From a checkpoint of a small transformer trained on Wikipedia: 10 layers, 313M tokens.
Each number is 128 + 24 x the weight over its row's rms, rounded and kept within 0 to 255. Layers, rows and columns count from 0. The size above them is the row's rms in percent of the matrix's.

# layer 3 MLP down, 256x1024, rms 0.17, rows 109-157, columns 192-255
size [ 98 103  99 103  98  97  97  97  98 104 106  98  96 100 103 110  95 102  99  97 104  99  97 107  98 101  99  96  98  93 102  98  99  99  95 102  97  98  96 102 102 111  97 100 103  97  99 101  98]
[[124 109 151 118  82 130 119 152 105 106 111 114 112 125 111 132 139 114 117 125 137 112 136  96 117 105 153 107 103 117 151 126 158 130 169 156 174 100  76 138 151 131 143 106 116  82 135 119 145 108 101 121 112  73 105  97  61 109 165 124 151 118 132 104]
 [144 106 100 130 118 123 182 140 173 132  97 122 167 140 137 153  86  78 143 138 138 136 133 171 158 127  89 130  89 117 129 121 109 159 171 123 160 124 113  96 129 163 105 151 136 100 100 117 139 130 115 131  91 108 165 176 112 151 151 139  99 141 114  66]
 [ 98 151 134 118 111 140 122 154 149  65 125  77 112 157 119 139 114  86 108 122 122 153 135 180 105 127  99 113 105 135 149  95 106 142  90 139 103 116 146 129 164 142 130  97 164 133  78 144 159 142 105 191  84 110 146 148 118 109 137 105 118 113 188 170]
 [118 122 124 144 114 147 117 130 155 156 136 145 143 156 119 134 162 119 131 137 178 123 155 168 167 134 134 131 135 118  98 154 145 125 148 129 151 144 125  94 113 118 113 111  78 144 105 153  87 101 152  98 146 128 131 174 109  91 134 107 152 140 121 122]
 [157 106 129 136 142  74 109 173 130 133 120 110 114 146 142 128 135 127 110  85 122 116 147 138 150 116 127 159 130 150 140 151 151 175 119 129 119 136 129 182 138  77 137 112 132 151 119 124  99 146 122 141 125 147 103 130 117 140 131 106 110 113 113 154]
 [100 128  83 157  94  93 132 124 141 150 109 126 131 144 154 114 131 101 149 136 107 167 107 155 141 148 141 136  81 128 126  90 112  72  90 128 101 127 165 128  57 140 123 111  90 173 119 121 130 109 143  91 149 107 122  96 116 170 144  83 143 152 159  86]
 [138 110 149 128 120 145 129 118 140 143 114  94  96 139  87 126 163  68 116 125 118 148 116 106  87 125 107 118 141 156 134 114 158 141 132 136 138 131 100 145 141 147 123 101 123 141 128 124 129 163 147 137 138 115 140 134 136 101 119 166  90 136 122 148]
 [142 133 131 137 128 126 122 123 123 170 114 107 147 149 122 147 148 113 131 115 112 168 112 133 111 145 127 116 179 135  72 136 122 173 142 123 117 156 144 140 116 105  50 115 116 104  99 124 128 128 123 113 122 165 101 145 136 162 106 192 150 107 131 148]
 [164 114 109 101 161 100 101 127 128 126 133 124 147 124 120 118  96  83 153 101 140 164 168 104 121 123 123 143 109 129 144 116 130 127 107 124 139 156 122 138 142 153 193 139  97  59 159 122 127 122 131 107 130  62 164  78 113 128 147 119 142 137 106 114]
 [ 90 146 121 163 134 137 110 130 147 150 112 152 139 116 125 156 104 131 144 137 149 104  96 141 156 143 136 117 155  97 115  91 138 132 130 141 132 148  94 124 155 149 147 118  84 126  69 148 135 136 108 138 148 128 113 131 147 126 138 127 166 117  62 100]
 [109 124 112 100  92 106 131 124 137 135 127 139 105 138  76 102 110 121 131 109 130 154 126 117  89 121 148 126  96 144  62 140 124 117 100 114 121 120 125 123 140 145 119 109 125 120 102 104 136 183 137 112 141 128 125 132 103  93  78 137 112 136 117 181]
 [137 132 139 118 106 130 124 101 125 116 127 115 154 132 105 144 103 156 158  95 137 165 158 123 146 124 139 132 174 163 128 144 170  92 156 114 184 133 129 131  93 107 150  94  72 127 124 142 137 155  80 108 170 124 112 111 128 115 134 137 129  74 116 127]
 [116  92 118 143  95 145 165 110 107 151 149 136  86 125 144 111 133 127 150 134 129 144 103  99 102 124 147 132 119 103 106 129 139 109 130 110 146 117 127  99  93 141 120 113 120 136 111 157 160 121 101 104 125 127 141 133 112 116 155 170 150  92  93 116]
 [137 145  97 143 148 113 143 158 144 116 101 139 101 115 139 137 131 102 108 103 117 158 143 153 133 132 128 113  95 133 149 117 131 114 126 120 157 126 157 140 187 128 184 118 122 173 148 111 103 120 121 117 112 114 129 139 116  57 119 116 134 101  68  95]
 [109 167 166 159  84 115 135 128 145 129 152 144 147 142 132 189 115 137 149 143 137 170 155 127 117 137 119 157 110 140 136 116 116 128 138 117 178 132 126 123 154 151  89 140 140  90 134 181 149 159 133 180 165 119  68  92 119 136 119  80  80 129 114 101]
 [200 120 149 152 125 137 117 138 123 147 173 144 129 120 115 115 124 139 124 144 127 125 125  90 142  93 161 174 155 114  96 104 147 106 129 110 114 129 120 120 126 132 127 123 120 103 141 123 138 128 146 124  91 161 122 124 135 159 144 155  93 118 121 165]
 [149  85 112 112  67 105 122  90 146 127 131  92 132  89 150 100 158 146 148 122 130 100 101 140 114 133 136 137 129 148 116 148 130 117 102 170  85 117 109  92 139 171  95 115 123 120 154 132 104 129 131 110 115 102 113  92 128 138 118 133 106 134 142 118]
 [ 99 138 157 134 116 134  97 109 101 149 135 156 142 141 138 146 121 109 118 133 138 104 111 164 143 147 104 140 127  92  87 139 109 170  78 151 137 143 153 165 123 101 153 148 141 149  87 102 157 150 169 135 165  91 125 138 121 135 155 131  99 109 169 140]
 [ 99 134 159 128 128 184 123 108 114 131 144 114 146 128  95 123 132 147 155 104 147  75  95 164 131 151 142  67  88 138  72  70  95  99 103 133 147 117 147  87 151 140 132 128 139 147  94 120 124 136 106 150  68 132 126 136  90 144 143  78 132 119  84  65]
 [169 105 142 117 155 133 138 112 142 133 138 159 180 119 133 132 103 139 124 179 148 136 144 114 130 132 113 133 109 173 166 131 131 156 162 107 158  99 141 126 133 119 106  93 126 156 187 114 136 109 158 111 156 115  90 120 116 132 124 108 119 137 128 126]
 [133 146 133 131 114 150 150  89 124 143  99 155 128 121 123  94 135  88 123 165 124 136 138 119 142 160 139 123  96 127 118 129 128 132 107 123 120 132 110  77 121 125 156 154 137 102 179 158 100 125 152 140 155 146 102 139 119 197 116 102 104 103 112  92]
 [131 125 132  99 138 119 125 137 132 143 125 133 136 152 158 122 190 164  76 111 144 146 117 114  76 113 140 142 132 143 124 126  94 135  75 125 131 101 139 109 164 117  85 150 144 143  95 117 115 103 163 161 119 135 122 122 126 107 123 124  99 144  78 111]
 [127 150 135 152 124 125 122 128 121 106 140 150  81 128 138 105 158 126 135 136 125 154 111 134 112 105 139  96 162 118 160 123 136 135 118 103 154 136  88 126 144 137 115 157 101 122 133  82 101 111 108 123 154 112 148 183 140 130 150 110 154 124  96  79]
 [118 127 126 127  92  61 113 156 158 123 107 155 112 114 153 169 126 107 143 126 163 174 127 137 197  82 143 162 154  98 142 136  90 116  97 123 149 114 103 148 118 104 149 115  69  71 109 139 159 134 117 150 114 134 141 111 104 163 138  48 124 105 113 136]
 [130 149 112 139 136 140 134 124 115 126 171  99 140 127  87 130  87 105 152 141 135 121 124 116 155 126 161 160 126 103 121  98 126 100 154 141 159 204 138  94  94 121 146 141 164 138 140 169 124 130 155 158  92 160 125 175 170 153 151 151 141 130 118 127]
 [148 117 150 130 135 113 173 117 119 116  80 126 152 114  92 126 127 146 145 114  99  98 136  98  94  98 108 106 105 120 146 139 130 151 133  91 126 144 131 134 112 154 135  85 160 126 135 111 119 138 112 131 149 107 117 154  94 157 123 109  89  84 128 171]
 [134 103 106 107 122  90 132 109 150 109 152 111 137 106 113  96 145 139 144 120 119 140 157 153 121 126 140 173  84 137 117 118 124 144 129 116 106 116 142 119 147 143  49 103 127 148 164 132 107 136 138 152  81 174  85 176 118 138 154  98 134 126 106 138]
 [153 126 100 115 141 134 141  90 150 138 138 130 101 128 133 139  92 140 127 155 170 132 141 130 141 117 144 130  41 112 118 118 130 137 175 151 121 191 141 143 137 126  92 168 177 105  96 153 152 118 137 113 126 128 118 125 100 152 157  91 114 178 116  95]
 [150 148 114 167 132 158 137 134 125 105 110 175 124 166 128 144 144 104 125 147  86 111 127 149 157 135  94 140 123 126 131 132 190 101 116 156 171 100 133  81 171 121 142 120 149 138  90 128 126 126 135 144 165 101 135 123 133 140 110 116 147 103 131 115]
 [133 137 147 114 107 130 114 125 116 152 105 161 173 133 113 116 116 113 125 131 145 101 137 102 124  91  93 132 130 155 128 159 120 109 134 142 143 107 162  95 157  79 140  77 131 124 140 147 156 103 147 104 131 161 108 127 142 116 123 131 113 138 128 182]
 [116  96 184 146 171 144 151  75 100 153 113  97  98 149 136  87 144  66 104 129 156 139 157 102 154  91 121 136 127 119 116 135 116 132 105 147  78 115 147 140 142 111 127 149 128  95 131 123 115 171 145 122 119 126  79 148 143 164 135 115  67 156 169 177]
 [ 77 126 145 143 105  86  52 132 150 121 114  93 122 140 135 124 179 122 135 149 147 127  92 137 146 114 127 120 177 100 112 174 146 166 112 136 153 127 114 167 128 100 125 146  82 140 101 111 129  96 115  91 124 143 137 141 141 129 140 149 138 131 132 158]
 [143 141 145 120  92 115 104  70 156 133 130 144 139 175  83 126 118 154 136 132 128 147 132 130 133 127 130  95 103 150  92 176 174 134 110 132 167 132 178 110 106 169  95  97 122 139 121 131 125  96 144 113 164 146 170 203 118 129 111 160 164 149 148 127]
 [100 103  93  86  85 126 103 124 130 117 121 137 183 139 103 133 118 106 113 161 110 127 125 122 117 106 138 112 127 130 158 107 117 126 153 124 169  85 131 125 118 124 136 127 141 112 101 144 106  96 125 136 148  96 110 152 147  82 116 132 133 122 175 180]
 [155 113 168 110 119 105  89 118 143 166 155 155 134 147 148 175 118 132 151 117 125 112 128 133 113 142 118  78 165 163 126 120 122 142  93 133 107 122 175 144  99 130  98 108 157 175 120 178 115 139 116 150  91 153 118 115 141  83 132 126 123 123 130 179]
 [143 135 138 152 159 128 135 143  98 109 152 130 162 126  99 120 120 137 117 166 108 116 136 137 135 137 110  89 163 138 151 139  99 149  59 130 120 141 135 133 166  58 100 120 106 109 128 118  95 176 105 141 148 146 113 152 111 132  97 134 117 112 166 131]
 [144 147 139 135 141 146 136 129  79 102  89 130 156 126  97 147 148 112 132 135 118 143 106 100 120 121 172 107 177 153 148 125 153 150 107 166 110 168  95 117 143 125 142 156  99 174 128 165 118 120  91 176 158 135  37 153  84 138  81  86 151 158 108 214]
 [119 161 141 143 134 187 124 107 127 138 123 161 199 153 119 126 101 149 126  94 102 151 130 108 123 129 149 125 132 137 100 138 137 140 133 126 120 133 102 121  95 118 135 133 117 119 106 111 186 166 125 175 142  93  90 111  84 159 171 128 126 157  75 118]
 [115 108 147 142 137  81 104 127 112 148 171 139 175 103 109 158 122 113 130 134 109 159  89 126 153 144 122 102  98 138 105  90 141  97 157 139  76 166 121 111 142 142 133 125 144 154 103 124 152 105 133 154 113 103 131  89 102 158 129 148 150 123 103 140]
 [148 157 179  95 141 167 145 148 132 140 151 139 113 129 128  68 139 118 136  82 150 111 146 141 124 104 167 107 110 151 143 125 122 123 111 154 113 153 139 123  95 108 141 143 153  97 147  85  97 146 141 124 134 122 162 164 129 148 125 139 102  86 126 169]
 [154 202 145 112 120  83 123 173 141 133 179 182 119 104 101 111 160 169 130 146 126 139 148 137 131 133 133 133 141 132  88 120 128 120 170 134 128 148 151 163 131 115  79 125 122 151 152 137 131 101 165 114 128 148 152  87 161 130 133 130 145  97 133  80]
 [153 100 100  84 135 141 104 101 174 113 118 133 122 132 175 125 131 148 112  82 141 121 122 107 100 126 109 106  97 147 157 132 101 133 121 122 130 131  77 106 185 137  77 150 162 104 154 154 138 127  99 194 151 135 121 117 116 113 122 136 117 129 148 149]
 [120 114 101 147 143  82  85 128 166 131 150 205 141 116 146 139 126 165 107 122 114 137 125 132 200 113 147 113 113 136 128 132 135 152 134 121 148 141 148 117 107 132 103 143 109 157  51 109 103 126 148  82 137 107 118 105 124 107 151  77 130 138 141 133]
 [105 121 189 151 126 107 132 111 148 119 148 127 123 131 145  92 130 121 121 119 142 126 127 138 126 123 112 138 149 114 122 125 144 129 120 134 168 136 169 132 147  90 110 134 172 146 164  92 125 139 116 130 115 125 124 117 151 114 116 192 109 142 136 116]
 [125 105 143 171 147 114 128 180 132 118 132 109 137 149 136 127 103 125 136 148 107  94 143 120  60 139 130 106  98 147 154  82 139 125 109 142  77 181 106 123 122 136 130 114 130  91 106 132 121 112 133 127 124  73 114 125 156 122 124 192 138  86 131 124]
 [164  97 167 122 122  76  99 107 141 145 123 135 108 126 187 121 132 108 123  78 115  93 131 118 137 119 137 123 153 128 119 187 107 129 142  94 116 116 108 143 161 136 138  86 153  97 117 151 151 125 121 119 110 145 124 107  85 147 129  95 147 143 133 144]
 [141 163 112 101 115 174 109 121 148  82 109 158 125 128 143 120 104 136 117 177 121 111 137 162 164 105 158 135 138 116 122 126 143 122 163 163 141 145  79 127 154 138 124 146 128 111 107 142 163 156 123 105 142 139 134  92 210 149 126 126  87  79 108 156]
 [141 146 115  99 161  92 129 112 138  89 149  80  92 163 167 142 108 120 121 111 153 142 135 128 141 152 149  90 139 117 127 170 108  75 103 137 141 122  88 159 142 131 169 138 160 120  96 145 124  85 124 129 141 152 112 104 138 145 144 129 133 124 145 114]
 [128 148 129 170 116 136 129 121 138 159 169 116 119 126 135 111 126 154 120 129 156 131 137 120 129 134  94 157 186 133 128 110 123 145  97 127 141 150 158 159 120 114 137 104 179 131 109 169 105 127 138 161 116 132 142 115 158  75 106 125 158 111 151 110]]